{
  "activation": "tanh_gelu",
  "tie_embeddings": false,
  "extras": ["capped logits"],
  "init_std_up": 0.0208,
  "beta2": 0.95,
  "weight_decay": 0.03,
  "grad_clip": 2.0,
  "batch_tokens": 32768,
  "dataset": "wikipedia_en"
}
Each number is 500 + 40 x the weight over its row's rms, rounded and kept within 0 to 999. Layers, rows and columns count from 0. Numbers have three digits each. The size before them is the row's rms in percent of the matrix's.

# layer 2 attention query, 96x96, rms 0.229, rows 0-76, columns 48-95
093:479518536579427481496509526467466484482510542472495468496490485566451426436458470452463525535467497524535441487493508427576599419527489501502440
106:519500436519517551423422502473542478546482529438480545437436510479572498532555493497396511478499497489493512462429500492469489505525479469388497
089:502495448496496597511526536565474492430474512495450385524553503489549498444529525537499565471466491456522538521437448490512488454484510497511454
090:534505458520455479534497588404450428541454504533511480472471527512496465420453438484519629488481498489445540472454476499450553489502431540471493
095:448538455477487504456455552454526531430417474487556434515557418491465511434446596532514482485464493513467496500470461562553437509475502534529473
098:502511479489451588474431453555496506538528512517507514566435548518445465410485456527510512515565455496462472454537486488441515524565562454516465
095:518473561529542516504416510573530606579494503472457483465450485526537464543486439441454489484467494541454478564470464506511480498473517511456496
115:418435504566434480464484455520500489503505534494488456517547463506441431514433475526469507483566496478432469535561511516428478517419405514432478
119:522559515436511509552525521476516506547557576463466534491493503412482551534502515420457501508447519607536462512446513433487455481515460513510556
096:473483523468504485474505482551535559511453459501526527482516507530520531517482491491459596445483526512555514490519528494507458494449521452524532
095:480465501505520531535412516526417478484466594401527555514489456462495492460505524500499432488556466546566474524561537448483501479515470487442601
091:541565487547539499458522484523449524470502530512498458513520470515515550447458494446429462522472460517525478475533551546537571520412465506494527
092:504427506570485500510495508476461527454521529446543523536526544487501470489529505504534439515440634450437518537492549472472502510475501457518473
103:515483488466514432522477491500508490517485562533529537501480526525478584493487526522479579545494510543484599532533529506490484487485585515555489
092:498537614436527482462540606498511482557517464395442540455491523509454494556559562485474500492548447505455522530481449508512528552565440535557438
110:459521524468509505512579515559485608515463470493547485506453533447523414572493498437505524591482503484530508508469553481481480497478512490542493
099:491537491507541509553501501433538494479539449452518493493426504457514544534466507489529454551470472554615539524520525568481500541567522553468520
102:429511533488458491532474515493547557498436474555477474533469455530531499599512444568512447487462472537516506540533530538540472529522482453494379
092:483522458389491507512537491555448512459533483489468460475549558595457427472547492498494459458502508509506474516579472433527518571494460545493548
095:527525546495494485530559473425407526535550429548515448502555550516524492504544540458477547548612504487512449525524535568484539459518580551503548
100:531495522453446487606471438492570468529453502523417481530420452546486487492492500429454442471462516582523509563534546467488463548466489523408490
101:533573542554452475543470493563509520551539492525481471554516468477487596530478484500504548417490523530530485595419447467521509528556530525531520
117:457533479524441490524491435465489501510536490534486464489515441474531511571515501476381459484499460504480492526558502502548521540443518501493467
100:494517483436504495536539558550500496516473491513526509553508514544516527539470506565497546479520442483465455535439518525540526448473508553459503
118:515527421512457476431484616501515519480441454513537472533568514524494480494517450510538562388486500466444453445519519551557438515464503520442502
099:487516468569524520578479513438492503543520499444545574436518440497511467533540532490456576544465497443515540492560513537440525525484481476543513
097:525471542506535535460562468457497522486533524437467519504439528486518494553551537481486529493436545448422512469501527509541577496498519548449462
093:500465486493472497516522531541538484504477523494541534505533433508463504469478533502555470475577489473398419515479416539569483444489418477507519
103:501564535517436469506469458535512510495510413531509500511480531499516454423502570590483489504512494504527453492517466523439556535504490461458435
100:548475546513475491465567438476483469558455513496491575509537473571536381505476557520535488492468487523501450502450452532507438483495538527489480
099:538419468502537502450423479573553528538479484590486477483542415481482573530499443510472480533548521440523496556514510519534541544500521585498580
092:501536584529493475537409530531469458496545517529500500575483497535488533384569537438536515539506533497468503483490484492461482415523461513541470
098:541454532529432419512476481470502485521543559535483472532516448506501469468522498511487448486511544536504560567569576466484538450496493416527569
108:558479561502487469457507511484454575457386528543505467494509594505505439500488446524464475549556451467446472546531501547513514466492479439517473
115:479562517522482478604502476517479431506477493590461471465473410456448478483518473507532535467564450580561503508542581542546576557464560497446444
100:480476471492523497501444558491498458495537498459515439528553534466532444440551507509516423478575534481480512523494437595583530452423552468539443
103:482456538495470536469522418465460483455485520520511475510513431551500521494442475520464501476482512434453481487529581543475583526524557570443528
107:518505472502549505477426453489491494474501521489409517469525514490461495482506479566519446420506538545534463520520487587417514445512532517528484
098:540550501530481550503544463479538438522474434502528540490500477458589537495542462463486492577502520513490472517483523513608470538512452491426557
117:452476465539403526482518517544555462507526485478511490513429473491424471522497569518455571549443543565520491625521523478561456538457462496498432
120:465453496522533515454546579517423438516499455570484546533457521545517421509521565485543537507468506433522509512525453535450490466486507580470487
114:551508474479477528495491502506477497471466457500556495475456463518434491521454449537454467445511441539537473502516473557498420570541537523475498
111:557465456574483526484471519520487486440462491513452472541579533532550483541494441551493569412497528527501520452543530529524509491573476457527477
103:497533494503435442445501500498515439493532491400531564520537451507493525413501500543430515492467494515469518518528465425490549509493521510479514
108:495584475577482479497498568522491517583427548490434570433491447508507447422461434530502454498484531505432535484534514465536477567585460500455513
100:511517542412520515479442543481516574474451528542490497417514448441526447491507539543509500506502494511521553440519471443520416503495488545482453
109:460497518497430484461445529464488485531475539545484423522518552429485547575471548468533558478525539555513498503601483539572467521505485548527490
101:572533479405492474466592557457510502569470519512488485458568512534499485529546417495545555441512549504486464575506494523546568446541500476556561
107:529495558482525443540528490535516479480490493523414497449524493430517503530529523478486527512437411609503490532496488515498487544515504521501501
101:468560497455377430495529511487497462473549470518455553481538514458526441482477531529514515541485510532497457495503520539481520491547414492522488
105:423507523507539503512551573463510523476545496574550496460516491549426577472463480493501415511497576526546418510485566510520437496474484489509534
099:555477557474550480502534498495500496506558441460496515497410479442484525477564526521427524464528463552496579480556516517515405479514483453499510
107:565530502497517526484533525479464480466531505558447507438448517482486530473564526524572529491500510520552499548387527498470527459469556520500531
110:507537579506440494524558508531476501529503486406536498513397474472558513493510461486464410556550455458561456473463462501485501525466566561482507
098:528405520463443559468493514423528555554476453513539499548485436555605487530554500530508451441465449547508492469434503472452476459481486487524432
111:505418500414471501500584569516489437443506534507511504501501484505522544551465555513481500569522492557473574460452541448465458517507520479482462
104:516459514516518529559547511513547513442479497422515432463463490493492543513551482410516476529537503517439492481502522477531526423542472545472469
101:450567491525488543419440515527520513439503464497489539558557517474442434516500505524507539523511401449464507541482541546466498492477433505518547
103:476497526519525445532616535432470544401546507492531496495485588438508502510423475464500510478528480512500485540460421536506499470481484470475511
105:538491487530507465555511570429467433472448509450581493534544488480453490575600554530458528492524522475472447520500371504473512456487586532519459
110:474550503525462536558473463494499546435500491441521503511520542546603516496523518460460472470535491572525516464540526571577562550501547517472531
101:449524484503520499513505461570477465476503450529525437456518498519447476539484478400489507478519507511441430499536510529456442427488548500496531
105:473476488516476500514488530470540505541490488457511528492551510545513483511539529516510502451490513396571485487448521502477473545465511495452557
101:477508461488483536505496429459448599480500492448495527513512459489481509501478510534486507510498483495490571497563474546567493452525570479491515
107:498551478525454528488471521511527383474507489452507471421451450553548467414484553492526463480477457562497501490543572460537490527507473468553513
089:443431495524555537480417565522578499521510582533501547508435481499523458487545480488511539529464471520534442519546518507494488515512498509576466
107:562540468517489528514493477482489512439497523493540483553485543498448492532464441483445543451498542474432446551473520471455478462451537527489467
101:433436537488477502495474495515427574491437488480459501520481543456522486497585519546474483481543532463488484492534496514459562537504512466492475
087:448463511528508467520522485506520548502496506493569447548558451452453503533460458482473497557480499427511450536573499460556431531442467571479510
082:535489477454494555463567517505511480583460546519553521455485494516426468507501453486579554563534509491470509499457502543557490445465534523474467
093:402505498569503545469547443469537488534462509519596543468520530481483544566503482520477596489521461469500535453518538465547480553502518458523534
117:507493541525482509500412490502519454438533518415463459496494477442554489518441520518488543508563523525520485495461487454438428518540583563579529
098:529490517504489462548494483511496533455534495444434466468495521504514471509492538447475471429445514547502560500499459406445475488502508516522507
105:544461495552496536480410499454478487500554559427493535450482519544532463448436550444455427522561505490484489461474537546535528486530546490447543
095:551495552489508469447555506556420538575479503486488561487515530523408468566524471491545444540539534486566552513558440525539513496487436517523565
085:460536463495543500521440429460483512503512443526491443460438518520478529508517474526466501481461490508585501536525539514459501499495578463564515
104:579525484496476507506505481451499491519478504528517455493422449461484448489385542533573502530515486494443489573464495525568561488562498543552502
# layer 2 attention key, 96x96, rms 0.225, rows 0-76, columns 48-95
089:520490520494551548545479442472576503500488522508485554471518432458557544571447504488499509482521498488486528547540490560468457642509527496486516
092:478552561462454449561560477455494518444469466530487468575514464525490470467394488472569423533511460466530519493507479526480496518496509482530464
091:494452524481524447479506548476513541501521508522561522508461428570463462538492434492502498516543488485396452448490501496468542571530438409478435
087:468508471503554466458440448605491518468521432443476553515520470516471524555582509514491439574506540496482463552586492469575456556504553442541506
085:499472447538468518559506451490536457529514523508482492534519592550482455535579375479462498483520503489538495455487500464457528508529547440471515
093:462477511509528427534487501465522470471464465470493513471539476491526508538454576480460485466466599544577573575506514523481460520487550474474566
085:469499466484464483547568482403487409437506540512538519503527468455518540459513543576541454561565534490608532502535563526531534550520473505533510
099:597497468494563540600472490493514480445482486507503540513440460532528501499472536496477451515488509476535505520467512445534484545519563458470481
101:470471456505499509422490522483501541518500411518490491452494551511433514420532437523520465459534433433429537463544514515461547442449562565577468
083:505481499506426570514489529450485485536527546450448485509506470469498484473504470504472388528521501453497477456411510492552566488526479575450469
093:522529484440445443560552458450593482531522442593483506484518508501469525612508523521492444497399516521516518530517514540487550517460543524546535
088:424489475470495483497508559464545509531519452514487510461499577474518464529546500587610574485540509505458499513518436460525486436537498485477419
079:512533559503524575499510516539500521565496484571475504443496418520500526505472443507467529470544423524534540459515512522565467437465467465385494
088:485469537498480521549545524507502539506562483491504488499569462471549471531493439503534492456524462414509419487481510472525533486467488554471561
089:525533441536524551468450486515412512448479491590554422536512469572512465473489484487499475487513577491478498486525526515481505498499614457523508
099:534413510608541549482465542469532426508554494555454490508537493489499581515502508554523480485496452521463476488503504521508469455517509522471490
090:488489550498508513453574466522505521558492538582455558459577554462497509457574514470500539472487555533517465519487496478540544443456471528601467
097:545486475528488487542474482501449419485588544469510515516558470477448464418460478447435500503516535509485519409519496524424474505449493513491588
076:477533488577514472420517527513497500500421494473523479483492505380494567526541528530480566528491550467453461512415472554480554434524507447503445
094:474510444479551540463492540548522482408487523467460459450476475584457532470484489534550515421462526472409508467515458433536510459528455497494544
110:515499518522499468476487411431435481471573530477499533507489497459534485533478512516506508527503518488572501497518501426433482479462557524574593
094:504450485450529469479545521454470467413496503475475510420500576526549465531532503506503547575512470499474505424567561571492549410459540556486532
110:474453522468562492520499497526574507438483547463545523559492524447516457507477507480554505565472529479520498492463486492421491501534447477478555
092:485463566512505556470488583471455447474473468530448443506490437499477471489496460496529573515481496535474529499550492497484464524518521424557517
116:506492578563549554613468408488509510460541535447487479510472472571532473530455558542465449573549566465508524533445487536488576560547500432461459
085:517455510398508502469540481596472542499490526528465487554478515459519562430451474523488376519544515512482497520482480478571506510454499546479468
085:440555442468494551514390595562466478511494425572518472526586523551474486407472472530548520538529456529494501555526486459486491500491479403477492
080:526441464538520550447458543433523554468532456519459445527479550474526468487557446491457582489482481524566570444490535530466498571498553497502471
094:507469488434538485528461515495504450495468568469495503469505513527448472533477511444428512499480558507497558454479450475548472473503501513468539
084:505563523453501486524469589461478502478532518514515420510489556442395618514529442485505530503495468477507542504499542430495542540517488465504519
089:459565468508479512548519586467505556489516519421543503505507492508492438451529476512497533448420435532428527449431493536486499504479516428526411
089:455441460454470485443598494523510532511450499502460492421481513472498427542433439541469520447545518499516519491523513458524464563460513517492563
103:458564533440465498582504458491516460490493464509493561517509547495450520638468561556512564541516506478539478488509474531564481527485502558411508
107:474502441483548538538456446495594443447520502446517465529518441528496526535516499492499567492484578514509504470519561433489510572480502513460496
120:477438424468473509470495441457533529537520517490566540575513540535557528514441539517441456507418527411528462508540470474490418505534459496496559
105:524522523506457537551442501587529580539505592542543526494539442511491528532416497490452465465457495491489456514497534429450498564545477505489481
112:485580487491515426538433514551516502542485481458530525504534541477482455503503499480494505526534514510527515506496467458549464433569464419506446
115:475530553519493474540520508536514441532519467496546478550445424514532470544447516456478552530522482448471547460479511482577469577506525404534472
103:498485504496564424541548544523468526468550505491518447562502530476462454471542531475514456512557483509543483497576467453385446454515520535588531
116:552509515515573404560485450434507513500447550545469524502523533527584495517511422490499411497538554472549459498498487582456509540465474510467523
125:527488459513494517520486440475502527488424549416534490489502497490531493476520450537427467452524501604503521521491547477515458561522512384471480
118:439433445515527444495552486500538474515504508452448564530485502475580466428557484481514463510474524464461531470487599417521504470434461499487474
120:452545543489591541537436485474470530502521437484471514512468442573508485511481525490474435582515523489528534500481446491471493537490506436470558
113:499447455515550524503501511522505483487447524521442412504499518530451405570483496500501562533511496499570460527467515528452483503556491429475485
102:529404511520548508566498450436466463426545513496533538574523457476481524571480575435513537463523477462538511482516515525453508461501473494501498
114:449513444574512518501531484499498441487504469514506507494481484583503568498506463525554513497458459466497500504499514544539438465445473492581487
108:500514444518544451516438427496491506464489425413532498495446469612517460521555485509493529448490444479425435511499467487497518507486557453432543
112:470473493549570532522442506619443538492523465538434488555454530530489472443514501509480537477511488475409567491512404528490505525573465440455423
121:437513445461584535425552529513464542543509499520541489494539485485508600520484480487520582483539530412515463487475477491555464428454468477533510
101:486428465549576581471515546522554554560418549520519477519461495574437507470553471526512554515553529473487485500540489522565489494516497477478472
113:529468460490480517501493404578504499580522526492434522500504516452546516501531563529492525561508411531521533459571491504553500491459465510580528
099:377546436511452550474537540434511507503458552548541480478527523519499478543491453517520487459559512500487503477428516488507579486478540574524464
122:489496520513447545458529574510496541545501494525491499488564555495469510456504459499506508508484434494443471463580465520505527456502445548511447
132:506497494485497446418466547497503521485501469521501502495520586442457521477583445511540505444458499544460510469510561412486522426505515542541510
098:399602459525575480491484514525506475438442532434474507466558497478429524462441441520513498550466500486510578472510518546517424537529537483561515
117:438567475561551484460514477490491553544459488480486505450563527459543474519526487563468527437471464459602406486542538536505518410434501586524528
111:422511474500439483497470552493468521540524459591476543533537452481519477452493512586520522413530490541518513430567532500432485538499541454481574
111:501504512473470448516511515499523523484474577441511477483446509480514531468503510506500481472483548484502454415547476478547508543579502500427394
105:504476449432488519436423519507496528566486479572467461487474480520521538530600528534525472467554457495420450447545559482534475467510491526491493
111:461498531424519522474489462574506509540484460501489492383519558547548495464428519457586539451468454613504529495486564500497471494568450530522573
115:552500502477452474468517459491512460540521520535457553488409462475459552469512512534474495469517517476538548566513448395436470493464527580476539
100:567519464524466468455478517500426513513441536451496557523501499504444438482515545554495565528453509539462541576464497534522484537498452460537523
108:496519490490503456482493400485441534519517518487526521459445517396476512454487508447488434554476492562525536436478450504552528486573517488516510
103:516546440537515526448488547522577477557500487522534486483479507549504443434502518492496508520527524461472459456460519476467459525481438540501437
114:473464495457472505468511512506541502576479540477538545466562556477448508454511518581510575436524504493542472459517544455482476448425476584517532
088:530543408508496465520451489476512534465497513387521502504524487465498572456482495500487487505530514485522571448495465508429559533437581480533495
107:482507526434476468483467503497485479504485521553478402484564507571533485493460466511527507490543489454516516486516496463543469441476458575495553
098:473482491482576451578493476514490492446486497419505530561437463536505493448476462592529487621553505501493503576501534478570476526568514504458474
090:518450508515480548448544524455503509480537525533465502446489481477439517463465465497561444523507488546513550479434413510554571507579484400540521
089:540544551543529449519420440479493470525490478433431464499496523512514517532473579462468492455458524445527582505510555471483508557527507516462524
100:540516486485462524425514563577552506614480505459492524509491493433538520463426451448464512511387508492454477466485511530520518502424497475466539
107:519530484495447445405492522454536502525481465545495536473464509473543526497562510487466526494462411540555502503537541488535480440472511563581519
097:394490443436451498480488490414478511445542489503590523515451446556540526458540538476485419538520477475480463435546521483465484488535512507538518
102:427450483532467439530508448570525543463481454529521484454528565441470525476522512580573554463504490558450485503561506438476471428448519590488539
097:522560573411472514486510537485482501426473403479460442528504496514500436478441515491511483439524526513482477592522436498449515508539512454451448
090:454519495474484491534526571560548446563516538491520494480532501547528479483428462542502512544414444575480492468514430527557609545439477440553489
101:478497541499502409457516492437463442475534477509479496481520563596531498575461513433483514413453529484525511538534502454451439486482532520495515
# layer 2 attention value, 96x96, rms 0.277, rows 0-63, columns 48-95
119:499478516501456505525463531482452563488526457502500487486469486560500494490442490599435466540500485462513544527420518556454574540483480544486519
110:439499530559551444506477473457468502538503487472492488569514515591565565507569477437465549472500528559437466496448432530486486565533534546485513
120:471512455554486534466503470521466448457475516505547512451506524542536469533571503460467524533482450482514497547514515479505559480496438464448556
133:529507500475509491509438431500521556571478519490508422458463487472508492519493573501467588497456573500403516526562514513501458468506446525505520
127:523452535525517446438510435503451466501442515490517506555437528427425488513545508507564511524473489492483555481552452611505502508502412548523545
112:566478537509465477530454510549386575502528502566503529566520535524508454479494538503545489437474458517496479492467480506463544521543525524528534
133:456495496479487521490415496505433437513540570575533545561473460514516542525430504494494441513453466499484536505475488478536474553487465535546506
129:526647476512495513462468529454571465523555478537567507437496474545481421554455451567499488513497527556475476496443430562523462503483499524547539
128:516517513483455552510550483494511546433545417487479410549549525436473469498465467518582514483514450479530449506399449439505512466471426431493507
123:513486561487445501525538540502481578476427547499561505498441462495508524426505458542525528576463482488535489477539447504468473515492549512432494
135:549528498577512461506454461473491554518544471471470499530429449508409451515550467433486518546517430470491515466421547488525510480501423532548541
111:492498516574488458491534517579484496435513537494489461532492553540496536535505523396586495507536494530447455454550509438471514526438526506455447
112:516455560511466514487528474557507436518513401539544486500626453499454472505495442576510587520469428489414545521451504533504473563495430515453565
123:469511497496480494526596478442530504472585488425559437463502463513497477498558532460538436522527527498498551496527475479396468476507450510457521
122:530550498471512509518512427530485405447495443502541512527560506485462429515484510551557474459432499482454505497548474442474506498503467471485532
137:506528494486500526483534478496475532486483491544467478483553514511488441503525581500553547538521480507497485463480553476461511595442538530503507
112:534549536422500538488535465435472551504369563495477458517593549442503472412516533502508558555528510479518479513504491531508529473499513430485471
115:514440498539463466483425533438478550498510562502511533476510549429494480509494512442543506563553506486486520466535548509422505535492541489574477
131:480453497541533474477486479491456515514549546458482433489457481542493523525510473505459473473463442564516497439477434525464538527488501548440431
131:505408489438541499446470425477550560480541584504509536425507447477515507543485450519488518454530511489509520537549493441445532480560501524541498
127:445477514505455572485583467535528458515473464468474533525427535413537566508494549550502498572545444548468513507496424490549437428523517441507456
123:434437583541497595553462486519448499531539535499580541480459517418496465534491499525509494472450519522539526504402545437559454528506481491515500
127:506524541569494478520512527406534529496543500483507533487477548525557436525491519486549539414499489481534467546528492524541495473470543509518515
125:511482501491519560554416530486489522505404494466431510481490506432480510577567573442514511501498540527519519463491519473455433505521426526526453
114:424493429536551529533504559468487470528484489517519611439393523544526525513480477515518517436518558499540482511508483531469589546498510510516533
131:527526515521498528545487504477488463491582507556530588507523558480527535446480539498401489502522459490435568443527525517437543524484433500425478
126:432570467512526505463502487496543432577564529494470387504434554516560499455511591509426497483513500488490538579484450547509479485556473485489514
130:523428512477463547476410514489436472502512466528500539474527437535467512488458487504455464560528532462544517439473517526468417475479394482524549
116:538485511500456484520516515483461563594492559538467542551486525512450496460508461495530585462550502505487510512483565495588495522574526497457519
115:527562398459521492564547527469469457489508498474532535383552493536520451479514580465574468512506485436453443502543487510515439482464459480427491
115:457484503533481488539441458487504501492543482452533534519448545480434543537461450406490436487477542478511551546520484493472468450470490579498516
118:453468496432454535496464511483486560532508471568454472424513524500495537546493456499457457513561505482522478494544540525416481517488413523457539
091:508510486567482452452478563414527613548417592532545516405503512543525525436486499441515465486486474524548474538443561513500508535545505453483537
094:481570527403534542469440499439524487527448541596498550451514425503505482524509541521512481462462449500509488472496503586507574535498463559538560
095:562452468538544504475503448468414497459398524528471445510498480463531406455480524536522488528524522451446483508545576508464500486446516500464521
101:471522497496480462484492497529515494512503545438491447483555467544511440486453511513490507486508518508513496505557559495455545507526531494446457
078:455485515514542543492430554482509542467542531448551528515517526520502519465481517544587520525536523457543557501516476430511437514496450520529497
100:501536491475453503517590552546533449487510534504388495514552557502533569452564486411499501503500525478488519504537540499452525545551484455498475
111:470430493440470567517564526520452494469529480543544465473444553495614594466487523532473499550472528534547480534490487466504454499490511427470413
086:504441464539485469471542566446552460511448515452460450449514486520590473436486509539493563571493503497492487494467546471470483510551489505533496
101:547532522524482480514549512492541535479449508556555500479567551522565469452462567560517412490470550546520492480434524526442486438514505424551370
096:489542553477530566514502447506516489507527475468555467462548552476508524526488535531477483495494520464500570488548509414517562474497475471496501
089:504502469552538524531479492538473496432549521507453558519527522521427518470483470518469469582493506487529520482494525484499602480494540523466422
092:532553474480498537481534445454479521507489523513525569498405453511441537514535456493535456470474490405544530513530427496508463453441480469496461
088:456493538497517555444474487464552517500522587492524480467511576454571403489525529526461532530483519526530511503519478505495415533532495453550530
102:536470491525555434501549493456480489489569517442533517552472571514498522476500488487460525523490480450463462441475450534469500589486524547394509
080:598479521535527431460523485508475449553451540571468478478561517509530504566567516480483526496435478432554518597525540493503499526502478489505469
099:530488532572467419557456483508526496564584525489502476530487474516428529471517546425478488473483438493531452529455532533506525555470533510503491
082:481509514459567527444513436548508549503463477529496474466472459486522485513585514527499523600567394516506545524444522488574469552435550502544563
101:461551486545433520531541453518443531439551479474579500491531479547461504473528571426497569484515509484502446457530574428524479532529452528442429
092:508520486521517482569530513490486515492498485471544430456557525468536448551497488480561443454441492510401495428500450446512490513537472492453443
108:524525555446499481442457470408484513545487510548423475483515457532492535512526520579484511438446463498553465476496526533475523528478532461549502
101:510512426513528430430528535518484550462439507511457455498518463550475486526553491535533526539525508453476452573535467529557511551437588429534559
084:547459537470577492451475506556462601478515579504384502556520546544517536479501487508502511482476547448552491493520467486585550533454515489484537
094:528499573533462421465481450503485463493501508527515542555475482435499516498435528524468449445453478479465585511520481487535517483557512533454516
090:447491436465448470577584497475470462578487462522444555466480488508505518490464509455462492527489516496468528538544509475519468530479546555473449
092:502500555534467572561506465439490557510610479453399515449491460441463539530506541426518515494514505536524454440552518475499554495501466541512535
096:507483451461531491482523591479495469533628473510541507473483514563535477484495539573465410469567462488473502545454477441485474457507561463545485
105:503517360528476536518477435466484429482556425407530530494498576497515499469541490478509468527451547472503458503473488520539490557493439556459507
089:492486512542498511506398567518493519490551514558467585530461491447495546562485513514489577458494460526614450422482543428556562487564537473497470
098:510478508480533503537514539511494471437572428445494504443524477443490453528497526548546405457506508555570461484517485435496536491475569542488444
082:490463457492511570512462475482543432449510509582409470467577437527611503495443474564447512548483507523457514499525525553536508553470481540478453
094:490582519500505490537477536478492455449454476480475550532554496511473482479566472517505534506518523503520551514499492480528508424523473458499429
087:456427469495519518485509470469447418446518451493508451525497499533499520481496514498495521510514505522558463487497535521491489554502551495481457
# layer 2 attention output (transposed), 96x96, rms 0.245, rows 0-63, columns 48-95
112:485538548428512463601566552538517495460545435499495490445473442545540499495476499505587472549496390478477399477499475509492538488536436537512538
108:489459522576417479516504456495433519499516415489508516484586439530556544511468495491555487479513469564468506587411504436487490539488470502499482
117:531428500449496552521486458517559480415545535480554539540462460498517439440499512501423495493509414486486464469544491434487595479475576443461549
129:513567505489518438538470537511493582415485568489553465490498518492525513554525476475482519498478510515485481498512437432480476451563468512489510
125:512470495517517481481503526492424468466458520450474497443475576515549485432513542447507474546535599499514508532507497509478502456518551492545489
113:534540501483434531532470495512430445444501413497493472509505513545486513469490550591589471521510501550518479475556519498506487498505608437516570
120:492488507474496432461518467546516532489580448473491515551522506494460494513454508509490537601593449505493448567457504515532505565525563486458530
120:479501471567474536489568532481520520507462524600500507508513515537576411476453490460567569489443450475471449522501499554433473491443470490537470
124:497508470500474485478524595490506471455526508543477481567484468514463463473413481510557480541526568466512518445471607456458487472471457471484456
118:529498545422474496463514541495457533566495562489524619456520520484515519509450535494530494477509550526460521468430538550476535410557474484428543
133:531467485547542517522500451490449485469487460462513454472479560458494465476473561466499554586540499534393449512493455496464564463487505532501467
111:477392479483436500548438453546489506522536472500519498497470453476495578427478490505442563420524561529498504566485551444463475464481605438466494
106:493471462502502526486472572573503519516497472543493482526410537511522578512538485499565462479489517489481544444492512452459557495466482456509581
122:532487534503498485558521531469545519477527524515479558469538492474520423456557526514463485417525501500490572451478450504494547447589496492445451
118:523405493541505449471558526498543493511529475494511412528513521489524504466527496527504535478470532537589505502495543491491482448500525447512471
133:457515472454485465542474522471593529505535432541568501460456551480480496464516585518459551485491442489530488464490564488488485483523510424519487
110:544569506465542459533547531505464521500493529485562454436579482523455529532495538457529466555499508462427512511484536448465481471501461395563410
108:501541444507514468510507443515399474451530496460541535506549511553535496511504572468481565508531538446476491500557484505525451502457480481507520
118:528516562499453490503587492468477500539551433545466532430399457535534453457432498476468482546481512518426515477495481519483593481488478527548490
125:420541494572473468486513445505556520577518545464468430492540533478528482620451497482505514528476471456467564490516512535514513477521469504480501
121:492489473424458517520482517462540522526492537453536535525462486443479542484503521503549448474514459396526465454400454490543551521606531507524473
122:535567519537463550420469484454486519572478513501455558463485520502545515518521475522473492522527495495556450514427510493509487540474468496447499
126:446550531529436485508561492474456539461495519465491448566549555566518464485459562532456550412457554459564491426518517461485488524526456514514510
114:503489455422537455498466504483488513435497492502534544511502500499471542564606516458461557470522444504520550470504482472465488545490491567500478
113:514463568500512497477488396453492468469548434416496518519501435521494423492471423484505497467552502432462486534510499574426443497478515460550576
125:516447515439494492491439474447473496566492508492505466516443506448468452439509523507503455503565495507455448484513502445455467532462521522499512
122:513578524531491536564471469446520486493488509499523472468449509474511495453531501494494453530506497506511482543505493516481590477546552484522464
126:499550456483501498442528512529479440500520516524473501461548477499478502433498491484526507605531495478515496552528446468540510517478461463483586
112:567515495461490476474464467446453548490456481533467515419505520523527491550489485528533459417535527499499492465493468419473503520470579537448554
102:531438506530419513473498515446515522488570466514534553472541487516499543420563504469430498451505523484532486466555501563550520493495471474452441
110:451460504451437479477499480469496473478474427437507496507502583518478485566514531439516488492504490538549488535527511524460541472561517525504452
118:502529486487538514446446488457546462512528479488493568501443460574537520469547548513454502585487467431508537472546580432415492477477505513464558
090:440470555498490470478490478560533560495552439531481453467552554509511467581523458481512426438470455524487499565557589615507442478530432504482529
097:459464479537490466490465441500576505458479545431542482531482506509506518586575450477453535469497472529478495523560517554523476509472502391561556
097:516524517493505561557449575467562529543500497471541480480509511555553544490550543478440511495475477481588519472513554480578494469503525562469520
094:496566545488551504550467489539522504454438508532445496429433485559483484552428435528528495482510501555508509479640469503482525482472500558501531
089:484460529553469481474519439531512504507477537533455538441520496548456484459522552499470472522486514448551533469529584502525466511484453521478501
102:462447493556474450545492479506464529535525458545495523430520495486546515475547525494505493530521498571424611504507489489459508511529535484512468
102:541551510458455415492593461524552492560494495510466602476534483505555507542503479465481438490474461457499538523440477486445514482579465511438497
086:458563487548515564484501492509534513542488530565450541450540509458459486538493506504534511482548521525510462524548449597577547502449444505501532
101:518529548527486404511482516441481539481477545552473472429534427541502465523540483577548470514557469458479449526534502545488422530499477522474565
097:529489419483484454481517485458522512438516535548523446551446474527474522377442507559483491470494569463454543483519519464480446498487444498511463
096:496471516505476495547550492572491476575547487492486438513480547492490480513507522478456508575520504487357514566493476522525498470451508459522499
095:547488546466547487458573473522537480529517526445514492554496509517396498451559487489502549522517569486528512534511440528473456536537504456523439
089:465559499537459552453470510403577539530513506486496539478472502468493460458531481510527533456461530484514530433503567549520518497507406470525516
107:566451472504512478505550504444478479469531392541524507462443507576501467463493528562491468449564516494527516451512489497545495490511464566534468
086:431508455471489489532473481488534487476547481484547443518551494512441539469597474484492499509456456479577459448534523521522489503492496530504599
103:500465542444517484488570468516463542503543418531495584455500501467480442444439499484445546522488450537485403455551460540461568477484470476446476
094:492503463488446500485513496507556509457465537437513472496457548405489481500528584583533441499439421498451472459470514566561532543590498541548454
100:553549502528475483521579448530547489537499505584510506448501548479493574503422536502496471503466489545596480497512516467480486479480458452472484
085:516469483510490555455524544507448444473569508560493531533428446513542525509471447468494477527594552478490490524462506472479542440587482499467547
114:475560519487496534530489475473496497457510482555570549468449405479515489472484426507513439514470509450492515505535608503470528467479530454508458
097:509529506551456512502531518559515504470504490496509518439569520564530516531474484536481509437411569462482501439493526485519519457510491517546559
085:477477523577510542503418475538473499431518544483507520537535515535517521504549475547537452467499520525531576486583518407547491419556555440426516
097:513457555470474532515528473522502545541512472422480528487501517523555484437535539524552519526543503523580495524496477498467465524483519446535513
087:560558455510532496439498451531459551438513446498546469487541496544450542554564496492521497577534469516453527471490459447452492574518438527502500
096:484511503479540457492380498496494502561552496492532514497500446499462504468507520515414500427508492528524546466561518460496524543528432499515456
096:520552471604495495439503482513497458439519438485435443557519384499511436511437464529470556553429418507507511509546487550450485562490517532524523
113:529493425590523491439629526508508437527521519463540491508515496566542491434511562492550485619402488548508504520510482427476468561464450457523496
091:502490580456483539458448383503537429489516482445523484526467484510500467553486477477514499521503504468476456530506492560493473551432532497433447
100:502547482493534471493475493531457482558456520481493535478480445496511550516501459532518507481502476481551462466459484508489475524508480509496444
088:465564521444564547523504536535502532582483526478506538494421493467503509458504512472533453535548459504393443471528440536484523491487484537527595
102:498461547518576536441581499459498489474485537535477514533501483530522532564441491490532493490485555462492580604529440536500471520461498464569506
091:518545455524462468545487457524526424459532456512488576418498441519497534476460505466518541550472496520435493546476493454543526429502483509505595